Part of a small language model's weights: LayerNorm before each block, 9455 steps.
Each number is 200 + 20 x the weight over its row's rms, rounded and kept within 0 to 999. Layers, rows and columns count from 0. The size before them is the row's rms in percent of the matrix's.

# k: layer 8 attention key, 256x224, rms 0.0896, rows 213-255, columns 56-111
# q: layer 8 attention query, 256x224, rms 0.0891, rows 214-255, columns 56-111
# v: layer 8 attention value, 256x224, rms 0.125, rows 192-209, columns 56-111
# o: layer 8 attention output (transposed), 256x224, rms 0.0998, rows 192-208, columns 56-111
k213,144,228,196,211,237,209,187,222,193,219,185,177,165,206,236,212,164,202,188,166,208,218,204,241,192,205,189,217,163,149,204,173,172,223,225,230,173,189,192,201,173,228,201,203,213,215,188,178,236,226,181,191,231,187,200,202,226
q214,141,187,196,194,189,190,199,197,248,212,206,201,228,190,209,187,209,172,224,232,187,195,173,172,217,191,225,194,165,180,217,168,170,210,238,237,168,227,208,223,209,214,200,191,230,210,212,200,208,208,189,185,189,198,179,197,228
k214,145,183,214,181,191,231,195,195,249,202,201,209,189,193,193,213,184,207,168,187,181,166,210,227,203,193,220,183,208,178,203,233,206,222,153,211,197,238,182,196,203,185,190,209,213,198,214,195,203,236,207,173,169,203,181,148,185
q215,145,204,182,208,242,224,197,197,214,201,236,198,223,202,210,194,226,243,200,221,159,208,217,180,203,209,209,191,184,215,196,215,191,224,232,167,163,207,234,189,220,195,194,229,200,189,207,240,206,159,154,205,210,153,196,177,211
k215,139,187,223,188,238,185,205,210,173,165,224,200,182,208,187,205,169,233,167,193,168,184,132,177,206,166,171,205,181,178,218,208,160,187,187,188,187,220,215,205,212,208,201,217,203,194,164,213,216,213,174,170,220,207,165,194,223
q216,143,223,204,168,236,227,199,210,160,210,211,206,184,196,213,204,198,153,174,225,199,217,192,242,228,187,197,213,199,237,175,212,178,193,206,207,206,228,195,238,187,165,239,196,198,213,215,239,247,212,216,213,176,185,224,174,163
k216,142,204,210,166,227,225,221,177,188,209,246,203,198,233,191,161,204,176,172,212,202,228,218,218,252,198,200,204,208,191,224,195,181,160,200,198,214,194,206,191,189,209,225,216,165,234,176,217,192,208,199,202,225,208,197,198,174
q217,154,206,223,199,179,186,199,191,214,216,177,205,192,208,196,174,183,204,187,201,192,167,194,191,198,166,182,224,212,222,195,177,222,197,195,190,174,174,217,197,215,184,165,214,177,211,223,193,177,240,192,166,191,225,232,187,182
k217,152,173,192,186,215,211,215,172,206,196,176,170,192,195,204,188,223,201,208,211,177,176,193,159,168,169,188,225,211,222,211,196,217,225,219,156,164,202,197,207,210,209,198,205,178,198,199,223,205,185,223,170,205,184,193,177,201
q218,153,192,198,183,186,169,213,205,233,166,218,242,202,191,173,205,210,180,192,229,223,173,236,208,201,205,185,197,196,195,221,235,217,225,199,178,205,204,182,167,173,228,201,181,203,193,198,193,179,197,205,201,205,180,242,172,203
k218,150,166,220,164,218,213,219,212,226,194,202,226,199,195,157,215,211,176,209,202,199,185,190,252,185,201,188,215,164,187,199,197,199,210,199,184,215,196,169,222,179,205,193,200,212,216,171,228,213,228,219,231,186,210,203,155,202
q219,154,182,150,207,199,248,188,198,190,185,204,255,179,201,212,225,162,179,220,180,208,210,201,213,201,218,193,223,198,228,189,156,182,205,183,214,182,207,204,197,224,145,193,221,224,217,175,195,191,202,234,239,195,200,177,189,208
k219,154,201,158,200,182,200,199,218,236,189,199,230,165,198,211,207,173,169,196,221,217,198,227,193,231,202,186,212,207,191,212,185,197,230,204,252,172,178,201,183,197,158,245,185,207,228,190,176,197,179,226,189,208,202,213,208,213
q220,151,236,167,177,224,229,199,215,186,174,189,194,192,193,176,221,210,204,179,211,213,200,229,228,220,178,230,189,222,183,216,210,212,230,176,221,178,222,223,193,187,185,216,225,183,216,207,206,195,203,197,232,245,249,180,184,223
k220,153,231,184,180,219,215,180,198,190,188,207,193,196,178,192,170,214,191,200,191,189,151,201,237,196,208,196,210,209,204,196,169,181,225,228,230,219,180,222,190,210,192,178,213,182,237,179,206,208,176,192,200,206,193,166,202,143
q221,157,218,187,192,192,210,184,203,203,183,218,237,198,175,199,178,208,210,194,194,188,208,225,190,188,230,198,178,178,232,216,223,217,211,205,192,202,247,157,221,178,167,201,222,180,178,197,191,256,168,205,175,215,230,172,210,176
k221,150,193,191,226,180,196,200,204,177,159,204,215,192,203,201,165,191,187,190,192,166,193,222,214,176,191,186,205,198,241,215,201,228,191,213,198,213,204,201,244,207,181,214,204,158,194,252,219,240,203,220,183,203,189,198,198,211
q222,158,191,170,202,160,227,222,219,174,176,193,200,159,194,206,190,212,177,173,201,216,205,214,209,187,190,224,211,215,210,209,212,192,202,184,210,216,179,175,220,183,200,214,189,185,236,227,213,186,192,162,194,172,121,197,181,194
k222,151,234,223,206,174,219,188,207,189,213,171,212,192,192,172,156,189,186,189,206,159,212,176,193,207,184,204,213,222,195,195,196,232,207,231,177,220,187,185,182,196,200,174,200,191,203,204,206,163,191,222,192,182,190,221,217,219
q223,141,237,241,185,175,238,226,196,212,192,237,176,175,206,174,178,177,198,205,217,207,217,217,233,189,199,194,211,187,212,182,176,197,199,189,214,210,173,189,185,208,259,224,216,187,184,195,217,231,190,231,199,199,193,194,201,216
k223,140,193,204,220,154,227,225,225,221,170,184,197,202,225,161,186,213,183,209,200,199,220,208,205,215,200,203,189,161,186,225,184,216,207,194,201,177,190,232,206,221,213,206,232,180,187,154,225,199,247,220,188,182,205,195,225,197
q224,037,233,205,242,215,212,192,169,203,214,164,181,215,160,177,199,205,197,195,228,182,215,206,203,216,195,164,200,207,228,181,197,174,199,198,206,196,184,205,178,231,197,224,240,213,172,227,179,188,207,191,193,221,200,208,207,199
k224,037,212,214,175,196,162,226,192,203,215,169,199,201,211,153,172,231,188,170,162,215,213,178,192,181,216,187,213,200,194,217,208,213,206,185,226,211,216,227,239,202,192,202,218,214,166,211,197,229,214,238,217,227,203,181,204,235
q225,039,173,246,187,205,198,207,205,197,195,216,224,213,231,192,176,199,211,202,178,208,154,213,208,225,203,189,166,177,218,178,209,182,211,220,201,186,174,242,226,227,223,216,172,192,165,182,209,210,225,190,196,228,219,167,188,191
k225,039,208,188,215,195,186,216,249,216,221,186,221,207,177,217,198,246,178,221,199,180,204,193,236,181,221,187,242,196,198,224,191,204,204,210,199,223,163,196,193,182,183,188,213,202,208,239,219,217,191,159,240,176,194,211,189,218
q226,040,156,236,224,210,191,191,169,221,191,203,163,194,185,186,196,170,228,254,179,222,198,194,200,187,171,170,194,232,191,219,231,212,190,204,201,172,208,178,185,219,223,230,207,221,192,197,177,180,208,174,169,196,223,193,199,224
k226,037,237,216,228,127,157,207,210,201,188,162,187,188,194,193,189,203,203,188,201,144,188,221,210,208,221,192,185,190,187,222,243,209,213,192,188,211,164,200,197,155,216,179,221,180,216,208,225,227,183,207,228,218,215,187,203,190
q227,040,227,207,211,162,228,214,196,212,156,183,181,164,217,207,215,217,199,214,213,184,221,218,185,198,180,181,195,197,152,215,210,202,188,192,211,186,186,148,214,163,177,205,208,196,200,160,220,201,196,200,204,182,188,193,195,216
k227,042,158,187,227,210,207,219,245,180,216,222,197,216,217,212,187,221,242,184,197,227,183,211,212,230,232,195,200,190,218,167,202,197,211,196,166,189,191,187,181,193,222,221,201,214,175,233,192,192,227,238,178,237,212,180,202,195
q228,047,235,225,216,191,163,157,197,175,187,180,205,196,207,196,196,199,177,193,196,173,220,225,228,189,200,218,186,191,168,182,186,195,172,160,208,161,210,205,174,183,154,208,207,209,214,196,241,221,200,187,186,195,213,166,206,165
k228,044,189,180,212,210,183,191,163,210,199,229,181,193,236,184,198,185,251,203,213,211,215,173,181,198,228,197,233,199,201,197,212,200,222,202,184,213,190,193,184,202,232,209,191,194,156,218,181,213,213,195,205,213,171,212,197,180
q229,041,233,203,146,208,197,185,190,189,203,175,199,180,214,196,218,214,188,158,214,175,218,184,215,181,192,212,205,177,163,211,202,196,187,221,196,210,200,182,201,208,190,183,219,186,215,176,243,183,219,209,178,215,238,190,197,212
k229,043,170,204,218,212,202,206,182,180,176,221,190,183,243,182,173,186,232,203,225,243,183,177,221,207,247,195,222,237,209,195,228,207,238,225,166,179,166,163,186,192,204,216,197,203,211,201,240,203,203,182,181,178,191,192,201,161
q230,046,180,177,204,201,205,218,202,215,213,182,220,220,205,182,199,173,229,232,159,229,190,201,198,216,202,200,191,217,202,209,203,203,210,187,227,182,200,198,190,238,220,207,193,168,231,189,219,208,216,198,199,196,163,195,227,172
k230,042,200,216,186,230,202,207,173,166,194,213,198,155,176,213,211,223,196,188,218,200,250,198,209,206,190,193,199,222,232,175,199,175,206,244,197,217,190,186,205,173,175,167,217,235,195,214,204,215,194,229,185,199,204,179,164,224
q231,050,145,231,203,195,213,221,211,209,208,222,210,206,181,198,180,180,224,229,166,204,212,202,224,173,182,181,223,199,228,192,226,174,211,206,229,211,184,205,234,222,212,202,180,206,207,177,221,209,195,208,232,203,183,218,182,207
k231,051,211,200,186,215,207,202,194,180,204,179,198,199,214,161,215,189,215,131,242,205,192,203,205,220,235,190,196,194,188,207,208,184,189,239,177,204,203,185,160,191,219,207,221,217,211,209,164,179,203,243,159,186,194,197,243,199
q232,057,211,203,201,205,181,222,217,192,159,176,195,196,241,207,196,240,188,136,180,212,200,235,203,204,242,212,208,217,200,202,190,213,193,194,200,180,218,210,183,198,183,185,244,173,188,212,210,176,202,201,182,203,196,193,186,175
k232,055,219,197,187,195,202,204,212,202,205,190,225,231,186,196,205,166,182,288,211,192,188,228,205,166,133,184,207,225,183,204,208,177,198,228,217,209,204,225,227,207,204,232,178,184,204,175,209,199,203,162,226,206,200,207,192,221
q233,050,159,214,182,199,193,205,180,189,202,178,236,221,240,179,199,191,179,184,170,186,201,245,171,208,252,218,198,214,231,229,188,211,198,215,189,206,187,242,191,202,201,191,222,172,217,211,186,185,165,177,171,226,199,217,227,207
k233,051,198,193,194,227,190,207,217,172,196,238,203,185,178,215,186,206,224,242,206,201,199,215,229,187,143,232,224,189,158,202,185,171,200,223,229,203,199,201,219,214,202,233,167,191,183,168,172,205,195,208,181,191,206,193,198,219
q234,054,249,224,182,179,212,203,196,193,164,216,160,205,216,202,182,245,176,179,225,185,162,203,228,169,168,225,198,241,180,176,233,200,150,207,210,193,202,191,195,190,188,179,207,201,201,206,194,167,211,241,175,223,230,201,165,197
k234,055,196,178,210,205,207,186,202,204,185,158,233,223,191,214,211,178,201,247,202,201,206,186,192,239,217,189,179,204,196,218,176,215,220,219,212,182,188,230,212,172,193,208,199,164,209,190,207,248,174,173,221,193,192,221,172,208
q235,054,202,218,225,179,207,210,214,209,218,185,227,241,233,183,198,234,216,184,187,203,161,213,201,193,216,211,217,199,222,200,195,195,209,224,216,199,236,231,232,202,221,187,197,174,210,221,224,170,187,187,198,213,200,210,176,183
k235,057,174,193,201,218,206,167,205,171,199,221,199,186,201,155,194,169,207,225,194,198,214,196,206,201,179,179,200,229,190,247,192,208,213,200,196,206,189,225,193,193,179,196,205,230,204,183,175,208,210,186,189,193,170,217,202,195
q236,058,217,201,183,174,247,185,222,199,176,213,183,210,183,201,190,221,181,154,205,216,211,215,182,175,192,216,191,216,214,184,203,236,206,211,192,197,197,210,144,198,213,195,200,213,178,204,248,185,212,240,184,175,247,218,198,199
k236,050,141,204,209,173,196,215,190,213,198,195,240,223,175,223,219,189,177,260,199,242,170,207,203,192,125,209,225,199,193,211,176,177,192,211,212,204,199,241,238,222,196,211,201,195,201,184,157,234,173,184,199,180,216,193,195,236
q237,049,222,218,194,193,200,207,188,180,153,199,178,199,163,231,156,222,193,182,188,205,192,204,184,188,192,178,173,217,188,190,201,234,204,212,193,197,209,187,208,181,197,221,220,210,222,204,178,188,208,224,208,183,230,224,190,182
k237,062,188,205,176,194,216,200,207,230,210,213,226,235,183,189,206,176,185,251,205,221,181,200,179,230,148,223,220,188,219,192,162,180,185,201,206,199,210,213,249,233,187,245,190,186,209,192,191,209,183,180,213,195,199,187,195,202
q238,061,225,215,243,246,215,193,210,197,172,174,189,188,223,205,208,212,204,188,193,189,190,183,222,217,237,143,220,215,176,212,180,240,185,172,178,213,208,188,230,172,179,209,215,199,223,221,198,192,220,224,194,189,189,200,195,180
k238,054,211,180,187,191,182,178,210,215,203,209,220,186,176,224,195,217,192,196,226,211,214,187,184,198,201,207,182,229,203,193,202,180,211,182,226,204,221,175,189,170,204,186,200,207,183,154,217,214,226,218,205,216,196,210,200,175
q239,075,218,200,206,213,213,214,220,190,193,225,193,225,185,201,180,195,168,192,176,240,210,185,167,217,182,215,210,191,225,156,168,226,190,201,229,214,218,197,199,183,199,200,190,205,189,212,192,207,224,206,198,194,250,193,203,190
k239,060,177,191,191,162,204,176,189,218,182,218,212,222,181,205,174,200,202,207,205,190,177,238,178,171,157,226,231,188,222,177,181,182,170,201,194,204,217,228,172,230,159,233,196,176,213,198,180,182,203,193,201,209,226,187,186,221
q240,085,214,172,182,231,214,217,175,188,212,209,202,194,194,189,177,165,177,214,206,214,229,199,170,224,178,207,220,160,197,194,202,205,176,202,194,191,199,178,195,197,164,218,205,218,204,217,164,206,196,163,217,207,242,177,206,208
k240,070,216,202,178,191,233,170,221,209,211,236,214,209,190,231,187,203,196,211,181,215,218,163,211,247,209,206,211,206,207,210,208,192,224,189,182,197,210,195,210,193,221,214,220,199,230,210,216,186,203,190,188,180,183,174,185,207
q241,086,227,190,202,194,233,211,230,207,170,206,183,216,197,220,169,256,187,192,202,208,208,229,224,182,221,188,227,244,188,200,187,219,186,194,197,198,207,195,185,213,206,162,195,162,206,182,207,159,210,215,218,229,187,208,174,179
k241,083,193,184,227,218,208,231,236,187,179,161,192,244,195,196,199,176,177,212,161,217,179,221,182,185,173,189,230,191,198,203,146,200,203,229,203,185,228,195,223,212,217,230,186,178,184,179,154,213,198,167,200,208,199,191,190,226
q242,091,173,191,198,218,167,199,189,225,180,155,218,213,189,204,206,211,201,216,223,189,174,208,182,216,223,188,199,194,171,213,156,220,226,254,211,195,198,213,200,210,201,228,214,203,204,166,216,196,195,200,208,187,168,228,194,204
k242,087,175,214,214,216,182,208,203,194,133,231,212,204,209,206,193,168,185,197,237,215,187,213,176,192,190,221,215,193,208,205,225,158,191,206,178,220,188,212,206,229,205,202,232,201,223,213,198,143,180,194,164,205,217,182,234,185
q243,116,189,177,203,175,224,199,198,181,201,193,206,226,198,173,166,180,178,192,197,232,205,197,182,210,205,184,223,181,199,201,206,205,186,172,209,219,192,191,192,208,182,193,208,173,209,210,180,185,175,180,229,218,203,189,198,204
k243,086,230,206,171,204,209,156,186,213,187,237,229,180,202,213,177,198,221,188,185,196,212,187,190,221,190,186,224,197,206,185,211,178,221,199,203,183,211,206,209,192,196,227,241,214,228,207,214,177,224,217,178,187,185,179,203,193
q244,130,176,193,178,184,203,215,205,225,177,187,195,224,208,191,178,205,224,188,171,223,184,217,170,200,214,190,203,198,206,184,173,227,189,218,182,219,206,198,173,209,201,236,216,206,193,186,231,205,186,234,210,217,163,226,189,195
k244,120,206,196,193,193,191,219,257,182,186,193,188,228,211,194,198,189,188,213,155,202,214,197,170,220,205,208,204,229,240,213,168,242,207,184,187,186,229,148,167,199,206,243,200,196,202,164,211,206,192,180,184,173,217,203,190,187
q245,144,182,210,193,204,156,198,208,210,196,150,200,207,210,171,203,170,203,181,196,224,161,177,179,203,180,218,184,229,214,183,180,210,222,210,194,222,192,189,205,167,183,229,237,225,194,214,228,228,199,217,165,167,196,220,206,213
k245,137,212,204,212,193,207,161,183,207,182,198,207,184,219,181,197,206,237,195,198,177,216,205,199,196,207,219,184,204,198,183,223,166,194,196,218,209,190,191,185,166,198,168,220,200,215,207,240,215,232,194,191,208,188,229,188,194
q246,144,225,204,225,218,193,184,224,189,164,200,216,242,181,208,162,187,184,262,218,196,235,196,219,207,211,203,206,205,214,168,193,202,194,231,206,167,240,228,201,196,238,211,235,217,200,174,214,211,220,184,175,167,181,217,210,193
k246,143,206,208,199,213,199,178,223,215,181,211,201,155,205,226,166,176,183,180,227,204,239,223,204,199,157,204,191,187,226,199,194,165,206,212,177,183,178,230,194,219,240,189,225,226,210,234,203,169,182,182,191,192,201,204,214,184
q247,151,207,201,216,173,189,215,215,197,211,210,201,218,206,168,207,160,165,171,193,234,199,212,199,218,217,181,201,216,223,182,242,197,192,166,197,179,224,191,201,196,173,186,188,198,220,218,214,170,243,189,214,195,186,184,229,246
k247,149,179,235,220,243,198,194,231,190,210,207,179,186,204,229,178,152,161,199,227,192,161,186,180,181,212,252,156,200,231,219,228,173,188,200,196,198,245,192,178,190,173,191,209,212,183,192,199,179,170,166,188,221,221,212,183,198
q248,147,214,185,215,216,197,210,201,172,182,218,176,197,188,243,217,202,203,222,194,228,182,164,219,208,211,172,185,173,240,187,193,194,216,139,203,176,161,195,186,195,181,220,188,207,209,188,241,206,185,184,236,206,203,207,228,246
k248,149,201,196,189,211,210,203,217,204,208,225,185,191,212,250,208,216,205,229,196,231,195,148,229,199,184,197,168,166,222,200,180,187,192,195,180,193,177,188,203,158,204,254,187,205,175,209,231,181,184,185,192,217,209,205,180,235
q249,150,197,202,215,168,194,175,200,224,189,231,194,208,195,199,214,184,223,154,172,233,162,178,187,232,198,192,177,196,208,179,131,207,232,239,221,186,223,218,203,135,207,196,205,215,195,195,224,205,159,194,172,178,229,203,199,213
k249,147,167,208,204,172,186,195,185,210,168,174,195,201,203,176,170,180,213,151,192,240,195,180,185,216,209,185,198,223,201,206,177,161,210,198,188,194,185,199,174,185,211,163,196,210,195,215,199,200,215,198,251,185,207,204,171,197
q250,145,202,208,207,178,199,210,207,173,194,237,207,192,168,197,253,196,206,183,161,193,219,187,209,217,199,196,191,193,181,207,154,187,179,181,202,203,169,213,206,182,185,203,227,183,212,243,207,199,216,167,188,225,173,216,187,206
k250,142,200,225,202,188,188,195,199,192,203,176,200,180,189,211,220,138,201,175,207,194,195,200,189,228,226,144,216,203,228,190,177,187,215,224,165,227,172,217,189,196,212,203,192,226,214,203,222,257,179,149,201,179,195,232,206,190
q251,143,176,215,193,225,197,201,191,172,196,210,219,176,202,168,202,198,169,243,203,208,172,215,182,200,220,177,207,171,212,208,202,202,208,218,212,206,214,191,189,186,207,178,185,185,200,230,204,213,221,216,194,186,213,222,229,210
k251,147,209,240,217,245,224,215,205,207,229,169,202,197,214,181,183,193,195,234,171,170,213,209,212,213,239,187,205,206,197,204,159,201,199,171,196,204,231,202,209,212,215,214,168,179,190,245,227,196,193,210,183,228,202,212,181,154
q252,156,213,215,204,181,221,229,189,232,182,216,203,185,231,189,209,223,205,232,213,175,230,198,214,187,203,196,194,198,201,215,193,221,213,215,199,197,180,176,200,221,179,179,204,242,178,222,191,203,151,222,203,207,183,213,208,196
k252,154,207,158,251,196,221,200,197,183,236,184,197,192,201,179,225,244,215,236,218,226,209,198,204,198,207,213,205,205,252,230,222,226,188,201,201,218,192,203,218,208,170,180,151,221,202,188,212,201,167,153,228,218,195,195,206,205
q253,166,205,203,202,171,200,214,181,207,187,209,216,221,159,208,244,197,196,206,166,167,193,175,223,208,176,214,194,213,203,207,226,216,215,209,194,184,224,217,208,190,199,224,183,201,223,215,186,206,206,220,238,192,236,206,206,159
k253,160,209,178,207,214,208,229,195,213,182,201,220,161,211,178,200,208,226,204,185,203,213,203,228,206,189,214,193,221,237,197,208,221,197,206,216,192,231,186,190,189,211,222,185,240,213,197,202,160,191,202,223,187,204,200,174,206
q254,149,193,185,228,206,170,210,177,195,198,237,218,224,201,193,195,206,179,191,191,218,196,169,205,197,209,194,195,204,208,214,233,212,198,197,197,173,202,195,210,211,189,194,194,193,206,161,240,197,169,203,224,206,166,244,251,195
k254,143,195,207,210,241,159,214,202,218,194,187,189,220,218,195,207,211,183,165,190,170,205,181,200,200,206,224,204,176,210,214,181,185,197,218,197,205,226,227,175,199,186,193,198,179,231,177,212,194,195,234,239,235,136,204,221,208
q255,157,173,197,193,186,223,212,201,211,176,210,176,193,211,180,215,191,179,210,206,204,167,195,215,170,230,206,217,215,201,178,224,192,221,197,215,178,202,216,213,198,261,206,229,189,219,249,177,232,202,183,193,203,215,169,188,174
k255,152,190,179,213,160,232,203,197,234,194,199,192,172,228,176,229,220,218,201,196,176,212,210,171,190,247,220,179,239,208,199,192,190,206,220,205,202,181,210,196,196,225,214,207,197,201,175,182,219,217,172,218,224,180,177,187,191
v192,127,205,191,196,240,163,176,183,209,182,175,183,169,214,210,157,194,174,260,218,239,238,189,182,186,206,167,183,191,203,207,187,163,202,223,215,221,211,224,171,228,200,174,229,207,205,182,179,173,215,165,203,174,205,197,209,180
o192,133,183,167,208,188,193,227,206,220,229,181,194,169,180,171,214,214,236,209,217,189,202,224,192,237,198,241,222,193,224,232,153,217,199,189,212,200,219,212,177,222,195,184,205,226,214,204,203,203,194,214,189,202,180,214,216,155
v193,126,202,213,186,169,159,195,232,168,193,208,192,209,193,211,171,218,213,213,203,219,199,202,197,202,169,221,193,223,199,204,190,194,221,193,224,195,205,169,131,190,191,242,170,223,199,227,205,207,224,171,223,205,183,157,217,179
o193,132,194,169,205,200,178,183,198,211,208,201,213,184,219,213,192,208,195,220,199,218,197,195,197,239,178,189,191,209,162,222,231,216,176,193,218,195,209,224,187,184,185,225,213,186,212,172,205,218,190,173,227,172,166,219,204,199
v194,124,174,184,189,205,186,189,205,184,212,214,144,202,214,203,226,184,237,217,215,223,220,217,171,200,215,208,206,184,204,197,202,187,228,217,221,210,218,193,201,182,225,222,194,193,211,178,197,201,182,215,236,183,182,204,193,209
o194,125,186,217,198,192,201,198,216,213,192,215,202,200,202,195,215,194,250,184,223,218,172,213,209,170,211,199,219,204,234,228,185,201,206,183,183,218,200,220,178,199,207,174,179,174,188,216,217,175,174,200,206,168,205,215,215,194
v195,128,211,193,179,197,211,221,191,203,184,213,197,156,196,187,192,194,149,200,186,230,176,192,177,189,208,227,166,211,196,173,228,187,169,178,204,216,201,209,175,179,267,206,173,216,197,211,219,189,198,190,214,171,177,232,213,234
o195,130,212,212,185,152,212,181,188,245,202,193,199,178,205,235,191,165,213,198,205,208,208,169,207,213,211,247,185,175,187,174,212,216,179,163,150,197,220,183,174,170,226,192,229,218,184,194,203,194,198,195,209,224,196,195,198,237
v196,125,222,193,183,223,184,170,172,181,180,166,199,188,225,218,219,203,192,183,232,190,181,196,218,211,203,190,224,226,209,195,209,221,185,191,150,166,172,235,198,243,237,213,218,220,173,203,189,207,190,220,223,195,214,173,204,208
o196,125,207,208,212,168,199,195,198,196,164,210,221,191,256,189,223,201,205,174,178,151,169,198,217,195,191,202,215,214,186,163,171,193,195,206,195,212,217,262,187,193,202,175,190,181,239,229,190,214,195,195,207,204,200,175,206,243
v197,127,200,220,189,190,222,170,207,174,210,191,194,206,216,249,214,196,223,196,192,220,185,246,177,213,204,190,217,175,187,200,172,195,201,208,216,200,192,209,209,198,175,159,199,212,233,187,203,156,202,192,214,214,188,185,194,212
o197,128,170,211,199,189,204,207,233,205,215,199,137,209,207,237,198,223,210,209,184,178,184,161,200,188,211,193,204,212,213,195,232,219,191,176,227,208,185,238,208,201,187,204,192,202,170,183,219,203,171,214,208,195,222,204,178,206
v198,127,225,200,189,203,236,208,215,198,243,205,220,209,189,193,200,192,155,191,232,225,183,180,200,201,192,184,205,179,206,195,193,223,188,191,177,184,237,186,141,243,223,195,203,238,199,191,192,246,208,220,244,205,185,166,171,192
o198,128,237,187,222,198,203,175,209,173,225,189,250,188,229,180,197,193,173,186,209,188,208,201,172,240,217,152,191,219,214,182,197,195,246,216,203,199,187,225,192,208,216,195,170,223,159,180,229,209,260,201,230,179,195,201,176,179
v199,125,192,210,203,208,201,189,192,206,192,205,204,200,214,229,205,212,190,219,198,179,217,193,200,224,224,227,186,169,168,219,155,199,220,227,173,166,184,219,204,239,178,219,196,221,171,203,157,214,199,212,213,184,184,186,197,223
o199,125,186,203,193,223,226,236,200,200,182,209,220,217,211,224,177,220,207,213,187,225,212,157,185,206,215,202,211,217,193,215,202,211,165,186,166,184,208,176,203,185,218,204,208,211,215,233,162,233,202,188,181,200,198,178,191,186
v200,128,225,174,188,201,188,179,219,218,216,191,190,178,191,187,245,194,220,185,155,192,201,209,215,233,201,221,218,208,186,197,213,200,188,211,160,205,213,215,215,188,194,162,221,209,197,217,203,182,215,197,203,162,184,231,221,155
o200,131,216,176,204,205,218,216,208,192,185,190,178,196,228,180,237,220,179,198,194,178,177,195,204,225,212,210,216,191,149,202,230,214,149,202,169,189,217,217,192,186,197,184,192,206,213,192,198,191,238,214,183,157,186,215,227,152
v201,127,177,219,195,162,216,169,209,184,192,215,240,173,192,223,209,195,148,171,211,211,192,207,221,199,228,162,214,202,220,206,183,204,158,212,162,205,219,211,196,186,206,227,153,189,188,203,193,183,191,178,198,212,156,176,207,188
o201,125,177,202,203,195,194,178,208,205,171,249,222,199,197,214,213,182,193,229,195,196,211,219,214,170,197,185,216,196,183,205,223,214,181,187,212,202,212,189,215,169,224,174,173,187,180,200,190,186,197,209,200,184,221,227,183,208
v202,129,160,189,187,226,215,186,164,211,207,180,222,175,211,224,201,206,217,201,202,179,208,150,180,190,205,173,225,201,208,158,180,211,195,211,198,225,223,205,182,203,198,241,164,162,210,211,212,220,190,189,189,190,195,226,216,210
o202,129,199,198,203,229,193,188,212,207,198,238,221,228,223,196,202,210,228,165,196,195,191,216,179,180,185,183,217,174,235,217,191,214,199,209,209,159,221,211,163,185,183,231,188,187,186,232,207,226,233,171,200,228,194,182,207,201
v203,126,195,226,167,197,177,230,227,222,207,186,213,193,231,159,178,201,207,193,226,198,247,198,217,200,209,207,207,218,203,206,240,222,208,188,233,203,192,214,196,227,236,216,211,176,215,223,204,186,220,211,203,226,201,175,188,217
o203,126,178,180,183,172,211,194,192,200,204,208,194,179,208,199,192,200,215,175,232,218,196,191,193,237,175,193,202,189,196,238,205,195,182,214,153,226,196,235,217,221,207,197,192,220,197,228,221,211,188,231,206,224,188,198,212,202
v204,126,195,227,171,217,235,181,206,185,169,212,209,200,220,192,255,166,197,211,196,188,218,180,212,204,182,233,205,224,168,191,190,215,194,240,215,198,180,215,176,214,188,202,182,193,181,217,215,184,183,213,199,196,222,214,213,240
o204,126,189,211,227,185,217,194,206,204,225,182,218,200,264,141,199,208,180,211,158,210,174,220,198,226,208,186,155,193,210,205,189,172,225,214,194,213,187,208,219,222,172,216,224,172,187,183,192,200,197,183,183,202,245,212,207,218
v205,128,185,174,193,230,180,196,167,175,187,208,238,229,167,195,225,236,176,215,175,231,207,192,180,194,160,233,192,227,192,191,183,213,182,158,227,217,198,189,255,207,221,177,214,215,178,192,192,220,240,165,213,188,215,235,208,232
o205,129,207,207,173,190,178,235,174,221,191,212,225,205,142,158,240,232,187,212,215,200,228,208,198,211,195,199,167,188,192,201,209,180,209,228,171,200,223,192,204,173,190,208,215,202,208,196,227,201,203,198,215,223,226,177,194,243
v206,130,211,175,196,202,252,180,200,217,175,238,218,213,197,209,187,253,174,192,190,158,184,210,192,168,238,178,188,178,219,186,204,217,192,204,215,247,221,225,212,194,206,188,209,228,176,188,194,217,183,215,176,222,205,172,215,181
o206,135,230,234,197,168,189,213,155,181,182,201,209,204,166,200,245,213,190,222,220,167,205,230,224,187,201,213,221,175,173,176,209,200,186,203,215,187,224,204,208,215,174,202,237,218,178,200,178,198,208,201,195,177,205,222,198,177
v207,126,191,250,203,191,192,201,200,169,172,201,221,203,185,205,199,220,152,218,217,196,192,196,228,192,219,177,170,185,223,174,176,223,217,217,191,172,241,199,216,198,196,197,198,165,189,204,192,211,188,179,199,184,207,214,230,170
o207,129,156,178,194,159,143,155,186,220,227,179,210,165,175,209,196,190,176,164,199,199,211,204,199,189,214,203,216,216,197,197,189,178,183,194,220,209,192,217,247,220,205,182,225,218,203,190,206,202,192,178,219,250,197,162,172,225
v208,128,227,178,204,196,187,203,201,192,194,219,210,206,173,209,198,213,165,173,176,229,212,181,181,200,207,213,199,194,199,216,216,195,237,169,179,178,165,201,181,224,173,194,219,157,195,180,189,201,228,195,214,196,182,219,201,210
o208,128,215,202,166,224,196,180,179,212,214,232,178,208,195,192,231,231,210,205,218,218,218,201,197,150,186,209,197,208,225,214,219,215,215,188,207,226,183,203,209,193,203,179,184,217,228,198,180,242,205,176,193,218,232,194,184,196
v209,125,184,203,167,201,187,192,221,225,187,190,194,160,206,213,178,186,163,206,233,185,188,196,202,223,201,205,185,173,192,210,191,193,209,194,176,251,226,180,165,172,217,175,207,173,230,186,199,180,235,196,169,228,201,176,223,192